Each number is 128 + 32 x the weight over its row's rms, rounded and kept within 0 to 255. Layers, rows and columns count from 0. Numbers have three digits each. The size before them is the row's rms in percent of the matrix's.

# up: layer 11 MLP up, 768x192, rms 0.175, rows 516-695, columns 0-31
# down: layer 11 MLP down (transposed), 768x192, rms 0.0908, rows 516-695, columns 0-31
up516 115:133129087113085192147198207080152049099159137087090110092126139117107162143141138120105136129112
down516 113:113080114138075140163165109137158186091183109101131163136124118156107156126150179096090108120099
up517 093:105143129147080073077186111155092153132135150159101177168130089073152156143157065151104125136150
down517 094:158163150151145159176139133176065175177166081102143113152135133172166165135087105112175167113081
up518 116:140197095127144146085119118118096111069122109117173099167143122129100118123065171114155083158072
down518 109:100107075129111086167151147182144058168123173167131065141136134135137139118094115171131121137124
up519 110:095174100140122112114129164098105129107131147094095155119072134113149122117122145113145134190108
down519 105:137139206045075144191108133107152109120134038167157138125135151132170160155134196121151125116140
up520 101:107182129108117069153089116126174083082082087132096109101109144147093143067139180107131115214141
down520 097:107110121124119169113090052124132081175128142189144119141121124108084155130179113146166139102070
up521 107:088169128132122185126178067102149121131132179156167111105121115100084125145118099095087145154056
down521 106:099150159139166162101107141141113150079144122070056149153144117153131099163108136109100076127135
up522 105:095125131130148167148168183097151168112111066116172120061144130103102120118124108127147143076078
down522 103:097127194144133100074145118175135133111173071090089169091112078149140063107125081166120134101133
up523 095:117156130137084099188156062129133140080114118111122104133144139073117084120029118131163100143088
down523 098:185163168120132194157169187137111167104124157199090140103095105060091190142116057139167094088163
up524 103:080138180123132171166114134139139112085147162110152132137149137113106068078155093092149120144107
down524 100:110155141103121138082086145123053157123149109121073162079108186110143119177110046124081094163128
up525 092:105132118172133105140153166103088088124131083155090115100087129130134100117090136087171210138193
down525 091:131154136128142152138048110160150087152126121079155128097143133116147202152142127145118063132156
up526 099:099171133109083106122184115160089153105107111104143110192092116147149154157111121129114112114089
down526 102:087141171114126071104064168097166175177162116170126085119121153128110101111173147057118113122203
up527 094:140094069098188153129111102120023146112106123086140147136111133097124051083096179131126137101126
down527 087:127156118184142117068111105101130151117094136148121113175092125131148162135096123123167142111078
up528 108:075095108170125132105149105094154141136096123143082117137126114193125219118124170146115067125070
down528 099:123149128119129125080135074094140143100178094153126117147162115150163162141149143136137140112139
up529 112:124128129130067189092184148115145118162155036096073189074128166113170097080149066121159036105148
down529 108:068126078109142108055127151187107120100105142143140127121092195113115102168115175070152151117155
up530 094:095202174144074149129132090154079114126083141082136096123150133154119174164095139104104094147122
down530 095:116161137160151113118137113130171147084144134118091191105163098133093111079129133150169146070142
up531 100:130132081089128137150126107133152122123172167090137173163104090085138139085141132114086095109110
down531 096:115088138112093127146112120125088090075091154112126130074128171176067159117122093139089134141134
up532 112:132145140114151164152119109121149093133120112152137128124130075129121134139075167110094140118148
down532 112:117142079167153163120142156098192145123116115115179186121124114089141116107138180115121136111142
up533 100:113108096092146124077089113128141125082107112123139141139159116169140096150131135173127125124107
down533 102:094131062135112113207102145048108089174123135067099094087082145124066156117135171125118157130119
up534 099:053105122084122080174127135092149139169155127097143163139172073149153131070125153137107114108107
down534 098:137141170109141155122053150100158117097093068143095118151151141093114125126104113164102103127106
up535 100:109131081192096125162186082124124200111093125113085178135110142119063145106069121162078150136126
down535 101:135156116148122139074158114066082131153113057165088106162141163124103109074108177112145169184121
up536 098:080137112145148106142113087105110152131207140105189158136091157161117099099127163150132098075097
down536 100:121119120076101195143130113170113108096166041134105130129100108154113125127172134139137209103051
up537 099:136113146096099115102119130175158053130131153119212105121139132099145170159085129102110116207184
down537 095:105142111149148175142087113121057143111143093163097119184124167128141173093139118122134097070067
up538 100:147081188206070104164154136076110170049178104170114133131090114120107096124139166141111120156176
down538 108:145112110068130207133147127147117119186109089089178136148134134109112151106126158098120130141101
up539 096:074173097117101154176126160113200114102121090157110114123098118162130141142088122179143059153129
down539 093:164120107100106176124128138091067155144119150156118125110209097127127096095154172158131184097104
up540 105:163115097098129146133126167067170090138168096139090180098141142134190139153125169218106100178129
down540 106:124061101114103145118083181091119161094131109155128140132111150173171106018134172079195172147149
up541 104:129091123127118124112131086116151130059171170125165166145173129062083204115080178155101119121165
down541 107:127167077109107146095061178092111127147107079119107135150119143084140110062122136153095144148204
up542 106:124151140119108131083195104112150126077126127095134181106106117138049122113125148150076151194146
down542 110:132203133158185133084124111133155092110078126130177106144162096149146160190094111189091125047136
up543 110:138098078133141113157112097047054111159065166098124164104166122139093189140147140055137126140093
down543 103:066033002108111144079143145115151121166095096158122139067148168108072102166066093140102150117173
up544 097:194145133153108085059182131153129136130142138140105159160136115151139127109133138079163076084053
down544 098:137157185082147149069139094129136072109076112184122144085136157099147124166128128126172131166150
up545 110:084124120064118104092130124130182105100115114125091184167079140129076145153097128176131124139111
down545 107:084150182138122128093176136123121176069164115131102086058153135134138181086096104161122088132220
up546 111:152098129091076120091127145155132155048069144143132120093140198099116161122068185123175134183102
down546 113:080125128140097159118112148108070171112133132068084077112124127128186124106108127130140150111124
up547 088:103112103160110171059152072102197144153169184128139103119137183180035166099120146208073136097109
down547 092:099102136153120143133176124100036093188093088134113123133084151054120127129217087130132104126076
up548 081:143167111083158111153178122159143143180100103121157145135168107098106140071174157126117129146131
down548 082:112103111088140093153127081147061100130119188166195151205111071101110118206118103209087128080155
up549 092:122123135128072063119213103127055130095092124166107160160137104108163123105141103166093143144132
down549 094:166091152147180106148103147144180113110119126146120108146066144161139121074086123158155148128124
up550 106:156106133128161113124138166125097116113116100093160083174091114135140093120185134154158119112091
down550 110:098093136188124105150195169115091166127102037142155152043170148107139129129107148188181098168161
up551 083:195080120176141139156085154123118133114186130032137170165164120069105141137121111170083141114088
down551 084:086155163121084132091126117134146162159074123146161122078153115161137138135117146120119092155122
up552 101:174162177159117155109150113091183111141121116156107174126195110218079129140098142217126130193146
down552 109:151169140103135140092093173086168150121112154147125133088183133142125111124092063137166143080110
up553 101:183135091103147088129136140133147188169133150115136103110130195160062097161151135107117107105118
down553 108:121133133134130097169150163114172137109120133087152170084137126159163141125115118101059069104137
up554 111:149152158151138093166156122087138156139076160104125096173128106089088155100101155175163144141151
down554 128:102188136101168157102153151085118157132111143135113166161181142046087140158105087125128104110161
up555 086:114082111158127148149177087117106141125131153083150194126013110094168076123087146106150114077132
down555 091:045180154189102133125110114108110061117087126194127094165129173141082174132136120124097129161096
up556 117:085139097132084099030154148108136112159156091076131119124146095077123058172123160193151138140106
down556 111:065109091142169056082127106130117134116084099164117104088138167114094160148149171119101097131139
up557 102:098209108115181152137148172144138112134056106078097075144139104149093124127122122099137121114098
down557 100:200174112102076055136109067177136153096126150096109143098092142138079082149149114156130184178144
up558 085:150226094194120139097136077098143122095088131151138131146074128172137097163086107154100175161111
down558 083:147128177074216142109092126164144095139103116087107097085124104127144199076110158111151131133165
up559 096:116125146111115163132060133149144149184163160147102131152118098112126119115153101130183130166096
down559 099:159166118110126174132132125160127180166144121110109093105067137127164172113108141143116173066120
up560 127:152115089137195104146152137144121117098098148108108135173101156112078125090131141114110149139164
down560 131:104115114136193142145132135121166121086085116131079154135106158105105061097072118068089134150134
up561 084:109132151150133105153113140133142142117121192166043076159116183140148126134119121136078154118101
down561 083:123135145173082152119135121190116146090104127138166164159086074193193168127130104116143100131174
up562 090:079097118172143186147111068148132093112113129114154126121134081166114169122128066167128089142155
down562 086:099131104097138099128112145165140140132129130139140170205075095074104072160098123125136166179119
up563 093:159175051166145102107157126109122145096138108112098185130133153129086127092149149091080119112082
down563 091:130085185072181071112135069097104124122207166091097104155134140170108161099167105156108162091061
up564 084:143180133132062111180144158130085100080081112098081094136148127154095139109146109143127131154102
down564 086:104122095099150151070128092139097136150200171124117119064148070095110091151134112076137164141173
up565 107:170135078060094197181192093091118103123143135102159186161115128082094118143098145156056110139119
down565 105:050130129131155101128123088156155171133138168181100118104114127118100112168116122119158152145111
up566 094:125147106146129126109135060169144108122192192193093145118163070216123182127117117143136133175105
down566 098:156140135139104144134121132141106131126167081132108147101128129171167096197132090165122118136149
up567 091:136133135157121117134081108078160053164091134152081151112158139100118146139166110122023144116132
down567 090:086117119139188168170146159104121164146145119115150092111147067150146131042124183062120115118090
up568 105:121119118089196101155111115099156137121145147128177124081118142153141134120126153080120108125210
down568 100:204056137152103112094063177096174161111121219162069101105085161124183087089086141139132099130099
up569 098:167110113181156075106121170089119066085169102177138136125135136132151074078131050100147170149135
down569 096:148193129180134127146153110155155087188070111153138148069125091104100110151132141131100168203151
up570 107:120109140120180101147179071129154101101199111128137121121166150109180135107167175113163071117124
down570 109:126182095152119142076150091141040145155075063138118080094127154100106173140156109163203108150130
up571 097:178165163136149149114190199061158088100122112125105085051120157113147144124141104167122111078108
down571 095:090076083105115187145120087155063179095129138130092149086174103145093174127173122120146077117123
up572 107:137118174134100161113105116104078098129132142115152149218152142103086134078083132133059179143033
down572 106:125198203134119112135108133099156113132177117151122118080144111118135145135102099135162123148104
up573 097:116119122106128068068155132140089133155147080132127162154139123067125076182089147087141178178122
down573 096:112107111126090178158073078174162068122138124145110071122171120062132119141132163124118081200130
up574 101:136130112051126181095110076109154088098135137180180085123133077048074193179106152166121149141087
down574 095:092141142107110114120150107124143114101106167154104059195065173149108095110127143121116156108082
up575 098:110163120178137188078143131052176108101141090149051135127130105132134127162096130113144090112094
down575 104:112110090086155175137112119168098138105158151166133106139145109098146133083158117178153142152134
up576 106:109145159133138072146112164102087117146083163070173165154103098135130129152103079158150113148129
down576 104:090161125172132086214133134153122144131201105113079142114088156128126120121148111130093081090141
up577 107:097160108179115102131133130173089176148152134124135180119121066157142130140186136155111150117196
down577 108:132083161138123143124175100168122134167159131143127154063119114125196133146127124113123166121083
up578 130:093089167167097184058070111154074129176096108155158144106092112138136127128083132128110126146163
down578 123:099101175140077118080063138119123184092103171108152179154032191111118142075132145193155136167123
up579 100:104114107149113086142143103101182112127125182125084141116199164146158167100171153129167103060144
down579 101:122178146166129114127157125079117111082082092118142146096092072091163131146113143111173202113094
up580 105:145136101072146108090185085103128154122136201141116159160103122049128115117152110118125148151135
down580 103:111144146147059114187168122120093071132141159110158139161131115098161108170052142130133214137114
up581 130:071090125146147134133160104114115141091189164132119130147128149143132103187148145127152122100092
down581 130:117101152064126091158210064144145119107099081160112170091143177104124089117141162132156125114115
up582 106:127143079194097155131156135175119116186089084103134094197153083081123094108173119118144082144133
down582 104:123167062135146112133095139104145138110117043088105072151110152152171203128125090106120126143113
up583 093:093159167155130111129157161115106161140133075114059141173128144124059099091096112128111139100163
down583 092:182134172190126174115147107124138155117113186151111104114083113169074128159072111158133136156104
up584 106:110112125137153165134178153150074115115130143129164103148067061140113181153170113167118126132111
down584 105:172148121136117102093086104086076101084132087154126117086178089119170118180140173182137109159133
up585 086:122121148151110134110141144140126139194108135146185162154118148099149130142145087150122103115140
down585 084:169144083174131107116145106117094158133145087100091100089119101140124127112103175142126169142128
up586 096:135138131090082140123130025155191159112129184127146152133099131101143089192113113091111123155115
down586 097:121106200140126190110094141090117086160086112126139136107117105131135095112144134154116166074152
up587 107:115164126159125114143109097123167142100121099078138190126120114116162170092116088124087165171119
down587 106:108127014090150146089193129072140123147098113127111151178140129142117124103107157201079118125111
up588 108:147097186202131085125134134117066139087095142102125119167125119169096188186164117128175173137066
down588 109:098104135140142108109105128128121099098118105090118128123119068071165197182101132187191147090112
up589 106:105144139098137117123133111075079145146144149145137138181084158181136091120134172097127093143186
down589 106:160126150148153211153128126119165161121119117106132161135092079089163154081157153176122121092078
up590 103:128193174142162111108109167106113190178153084122142139112060159043120168094117115156104144103084
down590 106:172098141124149116104134084142210087096161151181126134162123150145076149143156121116184165169160
up591 112:134123118071137129107116068165127122117132186163103127159079161187172120140086153070091151164077
down591 111:124109105178152130135105130130151158107169093163206109149088102095089148102107201139147125155163
up592 096:103096162152121066115121150141129105147161081120177109084120161128104139137161145159159150158139
down592 098:114122149122175140156096132109120195098191141142090076106102128127115080179163132139071155126081
up593 095:134143124149122067095123070114188143090144127106137110116159074121170170154207137102132093127129
down593 092:128167066147125121151095119118084160131135058089150109127088101128143137085131179112157138123112
up594 099:125163104104179152142143092152130082100109088078151108118212133139106193117103092207156123125130
down594 105:103137114114146127124150162123115110108112146129114110110088143108062082122162103101067128155066
up595 114:114154072118184152062188088103121047099138076090139101105124044154160091165109085085145054127125
down595 109:189145146089104064165093195116110091153140152152194138094202087101104098076120170110116159178094
up596 097:097145160091141156116175116083099145082140148157142095119139145131121083109107143198134139125094
down596 094:110114136176158085143134147137176167173136136115129175104124098140178176080204139154087101150165
up597 095:145118061153173111099124085175096145098049152107179189093041066140176127127120147122132068157106
down597 088:115097096122098133128143191136107090160113063162150039116097103091125104145080140106144101118144
up598 113:124112114138239105100111143055132179118081105182114129104077174109121085111094092165146137166155
down598 106:157083181095111142132173126139125108164144148085141141122130153122099173144139133107147164081123
up599 093:129121129161133089100164141135126123116117158172125129124077087148094095095066123101151184153136
down599 092:201136160158142171114127058098113205120116098136097142157131139156141174134178134169114144141130
up600 088:065115104119117139105205136123078107120128159124149107119172148077144187169089161124114097126153
down600 090:095153105097157114134150145126139120110158076141090129068088160157168116128111110143139124166152
up601 104:137149131148121076071167117099142194155170173172125138178138164125109090109113139103161121161147
down601 111:164139125160097079153148106123116157161115139100084158091110150142123142151105136120139121141094
up602 091:061156174152111080161107113149112103147129185176173146110076125204116162180183145113068152150076
down602 097:138139122170117164114158114093122115107150130148091111111145144160159144117109108101084140083064
up603 097:091136090169147095085094085113092139154110096129127175144093070113147166159174143130192151100145
down603 096:186183122112103133127138193087090119180111143148145117128153091117154104159100094094119137158147
up604 103:083123121096128101170142115112176104116127060141128061133108083128066137145132208112178172148115
down604 108:126149082200123090168178143115126137146087103090117124162058105086161151176138168117100165139142
up605 101:112186146147100165081174165130180082117085100118159135140135125138117152128099176138105134124118
down605 110:157098114150121111129177112149148122126116116109131075106113075138189134114124131080152171140178
up606 090:065111147143118124163158155167146155141214149140163058168056156146127148069151107184126157089117
down606 090:138120135116111162136031058079119166116104108151040108132140125125095153135146053107161147080137
up607 108:082193144202120121127099117110127208092122067140142139090109140143120129119106087137128157161103
down607 105:163106171114182123207101155185139121172168137149122110121129129114127092091149112141073086140112
up608 092:091110082146113104208141133116151174050158135136063178120162104088106122164130099172128124044128
down608 089:156085124101212152138128082129141115126140112140127127140082169162080103138131101074111135151128
up609 100:135161118153129180164168106076187168092118132132090089121144173181126134170162137090163079066160
down609 093:125125112154125138137102162157101074156123138144077120128098141121147151112110172117076157101204
up610 105:122131109149149086092171115106188215149110104134072148126130120136127116083132119131111131183127
down610 112:119126115127141159059175100110120143171135126159160135123115103127197100152067146166121123143134
up611 096:092115110074096132071180130083072062170135202156172100154109082104098167106091103171147138131145
down611 096:103137128081119076158140109186125148124090128082154124173075108131146126084118105097154123131073
up612 095:127118092155119086191054111131119126123129052151120138178144189123105130078206165142092138167103
down612 101:087049124137079111149105123027091080141130138189110132111111126086125102098162107173107112157143
up613 104:081097110100175120128167100158118124133127132095141174107095103079158111120081114161095113137110
down613 099:120195193090090133058200116168098101122123157140116107118178083160123124081139132126149164158074
up614 111:105152131149102158137098101064192096211145179075138073119104147206127111124112109086096138140103
down614 114:133091092158136134169154096119121155126132166067110115177191167130168095098190091161099166126098
up615 097:135119134122130170120153148130144095081134126130160088130136175180154151091151125164151133142147
down615 098:115084183098181136125128110154107115117184131121136178070113072092123105185110111159150093147142
up616 110:107126113162087139100148131104144066189130125124116115105069150112071192145178126129142153130033
down616 103:158196097096185128090157139178150079201121110135125104141136140110165117151133099114044140107097
up617 111:125145144121091148136121099144141161149158118146085159124085112101140226176058158106179073119105
down617 108:204124088094109189107167134101138066135115098136145141132150105113162128125180150123118152144163
up618 088:114138150077151178125110163164142108141120162046160168159169114133152099138070144156138102106068
down618 093:107182132165067093158151117162118095197142159138146054134104121138071118121169146145162103129109
up619 101:131170135132134140161108119113157107114142206104165129103085102144119092140104130177147100127119
down619 102:132093142092110130105113134167092146189184094128088142161134128062159112087120129109133091115161
up620 102:102139118153097100188081216164153157092124121110129121160124072081079056141113120223105158129157
down620 108:124122191182170127152123099161099094121172091164159135149091133113109094125144148112088124110139
up621 090:119178150109102178153110124091094136076151130100069159174137154080215131098130122133173129101101
down621 092:103174115120126140130132164122135086147144143096167120059138158144133099079112087173153076166072
up622 091:081123142139099193087194058114072121100141144148125095147184153083160139110129107177103080098169
down622 090:141121095054088094125121143104132138138067113140143099113097102148121161143145108101178145156138
up623 106:137091186194162118148120114156178190103128074180145112093129138119156141170190163117186132161124
down623 105:127130094158078142147148145073125119156118134197095163114117090070098171139136185143119130171129
up624 091:097141156142149120140149124123152084126103124132096157063113123126141135156126125118125118094094
down624 092:181082123141141116060141114146117134142104160095087172099170136134127119074097128146120151073121
up625 100:145179094138172133113048148139165094119127168174167151146155165123135197138135104155161130159162
down625 103:168121159095108163168127138128151088130096141136058130155085114155121143087113130172132130140116
up626 092:094151138145156104130136134095144097176139090145152127191133107105140164114134182138111107096090
down626 089:111116103094112152114193120101130077088097102156150115127147099099134155150112106189103128097164
up627 103:162063143129090084160135149157183123149110137090133120167083145057116154144142222099086140127097
down627 097:126138084100149096139129162139158105154102108166138073190123059164180170162075138127118157091173
up628 097:106139154166137070153118150144158157128152112100133088165087169163108113145141147139202126108064
down628 098:117137176114201175144135111097095087094126097186157151143149203118094149129096113103129162155103
up629 109:084115143072096071117138119109104137129143139130120135156115134132128192115197180233126116137187
down629 114:165162160099095122159100104137160120157105162090146095149152080164125186180141139130062094154119
up630 080:106162118121118083128138104133151116096113092108182178091160129086090094147061130079120143094109
down630 083:152103153122164141109112141118138127159171119163166142073100106108098170124156151166120170100226
up631 101:130129117185158153073101088163099136115118157092124161163127124099173160116124110076188121084167
down631 092:182134146140130093111153185162137170138165113143082118090123146106128091063123127113160132173126
up632 104:108128189104097114086136132129138105137151149093147140101169147150141129118179101124149166129115
down632 104:150093110105148150122089116101111125157122115172105095130110112128129154135087125123139154132090
up633 103:120156134129122148122145117162100121094137111097159145110101140114138114147121134154127134142102
down633 110:174127159145171105086122143067145112095124167103181139059149145094158141115101109159133072068076
up634 117:092080114077135152088122095130109133180140121073149130134100146153142112067165102133122125128093
down634 115:149164120114088123122146140139181175112132131174175149126145099141133146113126099116134093138125
up635 113:109110129121076116164148077120177115089113147116118146117141143082097118092138194131161097124036
down635 110:135135187134096100129187078084043099130118153102128156143158113169126152167158156137127100130088
up636 091:085172051116130089164138140091079128085162124108182105088063090109117140085127116093148088136072
down636 089:153112103156150121079149153118144110088164128093109116081125114099062118108089120193122162127147
up637 089:122150163150119085130146173166151140126121086065080166117170149134117105105187142104098146141138
down637 090:168120137111190121136136113083112107048131092148179157171118118114183124099060152148152106157061
up638 094:095148118070094108118125082086141163184149157129134138089086122099174153153131096030154118189094
down638 094:137072110156121161131101133125123141126150142120114107130098103095137127137106169131127112136044
up639 106:153176145063104133137106153109111154126101100076147096134152084104112077161188221115073145173134
down639 111:116087159146073159089097128165115153157145152136121057112117100100190158124126120099132125105175
up640 105:118144128193106126090122090118163211107146099138157111172101073114169116135124072162137102187146
down640 108:134100188101147119109125140099119127133125093094107074158099167141187140147153167138115076137130
up641 112:131079166142143157149124108104096166102133130124207113113066108128067135056170146070149115089157
down641 112:105159125128076191131127066117173124128178126128193199095098125081137137123164125106087114156140
up642 096:141121194096159093114175094167141102082132085151152108155111161127172133111144167165109150135081
down642 102:145160099064166091145093141100139136169132190167142124138135160145151129090122142136067110139178
up643 111:138119075124125105115134128128151110104146103112076136124113115140102154172136180119131108116097
down643 117:091182075167173097114111143155093107167107113100093105129108095174105145091123127134145071107112
up644 092:153128129159140135070158075089106164124158128090228103155092174157133178095080143101151138096127
down644 092:158162107182106144132104133120125133104160181108087143115145123124222121175194163129172100166103
up645 089:131110100124133187121113128164076142131162168153157065153135145142154187138044103129172130158111
down645 094:172185146112149181138084121128119139115134108139124097164084135177129122087138078144112165144167
up646 081:078141151077082119137179083160127123153144144145149097124139155142154111110060216140141202099178
down646 083:113112157121128161120072088085121127061123141105126117151083167171137196195157054145139135127113
up647 107:174120123152155161099110121052078133111103115123155170108161158172120165167167169120098140136132
down647 108:137141132134168130155116155113182078106143088058107100076103123141123077116106125115093176101148
up648 104:167105083168131163153124139079172106124077116116185096150084127079109134102124180147163103180128
down648 104:103122113114180141124137129105099173051179132120102153153106092144132092105115145121086155116154
up649 088:123180151091142110099079157123129100120060116213136149151131054104122124109118152146111060174120
down649 090:141123126089125099104156102153166122071159114111177121180133156178121140084076130098099113103153
up650 107:090096122109136094092108107133094170113138146119146145117102126105147108156135112119148088106105
down650 099:115157111114191147118151121087100159159147101232189107114121109103142166144096128136165125127132
up651 101:076053193107097133113116178121114172147157136170137154105153126136149132162097118113164110096106
down651 096:103132122103144113058128123161167128111132136142148111120077117142085137110169057141121129175122
up652 108:122115108119152109085130104119102129165167120092140184104133127111085129110107110145182157181143
down652 104:127096158158167113119058202165194122142102116122140090118140174107080104124082107171170147139163
up653 105:144128125106168163202088207077135087130175176130152118173128160154107122115066108157168100026112
down653 108:172124147113142116123139060076102143138103127119133088218138113083153139138115105097103117156107
up654 108:146079148155131127113129178166125159181114175072152168105139134099142156108153134208128163131129
down654 096:124103165145138066102098142116121097085108163179180100114119196105196146146142059102104129108167
up655 096:178121120130142123124157107101125157090131118113131102131115126144134149093119166118147123101132
down655 094:081134138130147128148124118157121083132115076112078142109127078137096082139177148125144090104122
up656 081:160086098112147096146090115162127084176080175143144134160113102138136145160154078090173119138138
down656 081:139061105130099106110116161102161158143171144104084152141150108086124091098166124169105186144132
up657 107:035104116201054138115097084121134161118109091157181077149084121159105175150156139138200143171102
down657 095:173119197119135074143132136119081131135159066108056153103135145156167088054104144104133150103126
up658 084:125123116145163132144115132176144115132126148144155207147164176109162103157121133123116150112101
down658 088:122091150084118105175116123129111132133096165147086137126156093129152177095133155086125156147124
up659 093:124139098143100097115152082123147149167154085196185087137064104148103161127176147189068120119140
down659 094:087076097142168097161086117149114124140148114091132148080149179123212161079086128086151089145114
up660 104:117133122175113118137045136077116142121122084155184108166081157085117139096159107130196105121099
down660 102:175151166093136150087131108139133152155129166134116091182132151158105152112095185109084109116136
up661 100:148155138154145100055161130085112073125123173088120151137083161129098121179143160164101141227121
down661 106:130121129164129138127128106139074119140105110200085137075117116114110146077154118132169145090141
up662 091:099168110132096130100196124092138079161210141088111096121118107096106178113095088138195110143124
down662 090:136098116154166168177169139151110174136123102148189117119146199134174114119157214182130118126092
up663 083:093162139171177098164121153090137120115105106170119132099180084131092144111162081173079070159164
down663 087:143104118115092118084178126141175152185111104093056108147130135145111132130100179113128141087092
up664 104:086152057052117117148149161085140131159147120088127107140137149134157097097116099129094092096100
down664 102:138138141078151143149112156157180208127120094123105113104117129072130151121170177126113133114123
up665 093:164107149170092079127044066155142095109143117138121127158097114175110154166148098095100178108127
down665 095:069139144123125117123112119143091089127171103117067137135137113161149187108208116089150112149105
up666 074:123136044175153088076104117137119141157149139126117146178070172029140106143157033141150051148088
down666 088:156108193105091118145100131157112086094160182131135066103201081180165120063065146040110181136105
up667 108:113164089122119107131107135152123077156138134149086101143097091081108131146135149106153146064179
down667 105:059179088137123124121170117111142108121163142084226193151116160111189130071140178110099175146143
up668 091:092162148146170084058131165136074110113123162104125143149114130135159116142085109097087087120091
down668 089:193131135146110131119139143143094110135159123155109077083100115179071141118113127091159131128075
up669 096:110135144071138098101162126118146136126111142160116149090118144163089112121109171102146105088183
down669 102:166074117161119166139087141080099137138155126126176051171155099100065124127164122133131184150129
up670 095:170109104096062139115125138098114070104092186156130102058118119064113058161134162130139110155183
down670 102:097214096144153123112097080181174174154173122100161154126141134135137104117125104086143127117131
up671 102:083150189125156156150124115118118094138122154138133114102116132166127172142075143118126185145089
down671 106:075134126141133160124153167149131127103139118093142154098156122129146165103126070114120129102156
up672 081:120132109113112134106105136112149059086077158167114178146163134113094118119100102094093143111100
down672 083:130163124127098131151153139115110177103145122070126146123069148178116154111126114132134121125095
up673 091:107105087182177123148103172089184141139100141178104162179086111048123160077123134119155119092074
down673 093:097078161137132117124205074176074079133108110092165073123184122164123168148151108178140077187120
up674 110:088120111131080131170113081123140090147078158065152148121104152115178061153128145117072109128132
down674 109:117160108116150163126178090127087147103116116051128159108129105148137211115093151143182117155083
up675 085:107149166098132128117191092103159131123134122160135142172142077075142057084200186091106081083092
down675 083:102121123164150127074095173108061166102100088113141151143109149193163144120094104156154098189106
up676 104:089091140140085134132128090129157096120121078118125162159131134098137146157117067113102108131122
down676 092:122172169130120115083120146160159127129176150146129170052081132122130117105120154145105196124094
up677 112:172138129167078163116109062088091127164047107120176137128146116146070175068113183058139147089091
down677 106:099091144109184104144110134139107134141113127171111031117088068150084091185121145111095128118113
up678 106:095143115168122127136179074138161171084083192104095119117104126163103111107095072156180106155079
down678 102:168124142061169131175067176130170069127124115135129120121098181099151068093083136050167187103139
up679 085:090069117207170130088123120121075149093100155142180118181178134137069143122106143127117174172070
down679 082:167085099085170115120132123060136146121078101149140142136092069121144139141118127108160087108132
up680 103:102156177133145152214172184090096082118052080166131160165174091086119141136136151151090096133108
down680 103:158102099193139172071091157154146153143127179126142079105110147108138154086122107128142177083184
up681 098:112168132106103142119089133101132159195117124111109193183141162143117104139133157184124127096194
down681 101:184131092197182122082129078117139148111136162110121105141092152144216133144112042128135122152142
up682 075:116158090176151139062149193089088110124088133192129063084135107109134110157165137099094077145112
down682 082:132068120065126131191107117152150110156113098135108127178150085079179132022141111095162091100163
up683 113:104139134137139116162129153084144117142106090145124126122106159104160151107109082059141110082194
down683 098:133102072132099070166169130137075145089102115160095089199154182124107076158140157190160176100143
up684 113:099208101162114211181108151030147072152130121119135093107166144135205086126150111122143125153184
down684 111:114130065084155145130136109080141129209126094160159140152130157135129136115157081140058172111127
up685 097:125076167124168165103151179139104161130102118072090139163154152113060134131087098188107137144120
down685 095:183145113131138100150140126117157121201148128178169094118158122118099123098089130128152064142111
up686 112:103138080151112170115152126096196125112121120123141139139146122100176119154112113192076121137089
down686 118:162113151161082144094087112070119112111107084155175177110115130162151136146104129104099100133115
up687 102:133103152084188119136091081060125152098138122177162105127077154130132117124147140167124104150138
down687 104:184166096151146098104153115121106097095147175119170070141155165087152097116136118173122115117137
up688 099:124175093156185044099114134183094144110174141135123148144098114145115115113154108151075172133086
down688 106:195144106129152140114115108159138146140052135131116137092141161134160186126126182195144096115134
up689 090:111166119087104112140074119103082109083136149159163151126094132153100148160095103111120108116157
down689 085:160081121140129156093131110123134114162135156068140130112150157118136154070169141138111100116090
up690 129:093114132163117178155039148116123081097157115090079171230087110092167146099102090112093104128119
down690 130:081187127114166143091158090079098093141129156063142114146064179119116147136095131093056151170134
up691 092:146163111133106170153123139106112155078158160089117136168117144101172183127106174123098121129113
down691 088:156128122126091092099145133159124105148128189137101189134199135135130050138134125136123105058183
up692 103:127072145069206149087164124132128160071104088164073184203123156097172150104194111094122204164119
down692 105:137149187078151152130146124159117089122047102122121153092104096144143149102153137116183135097081
up693 106:114138131156151107154099153097143106149161165022129140122104075114096177160082165054146107066171
down693 112:095135100103125109124116132148157184127124103176122095151146144120137107135105087113134164070129
up694 096:115150116061110078110224118163139117117141030113146175092091099173035174116145155136168145104134
down694 096:143076118141167153171091090114075149128149094112079078174109131098174130100114052168184149113141
up695 102:174132170161176156089168100079095181072171109092135169060143183133122175095160157116152150115131
down695 100:144156132103081121139139089103061083117073196139108115133139136141096113136140103115106117084166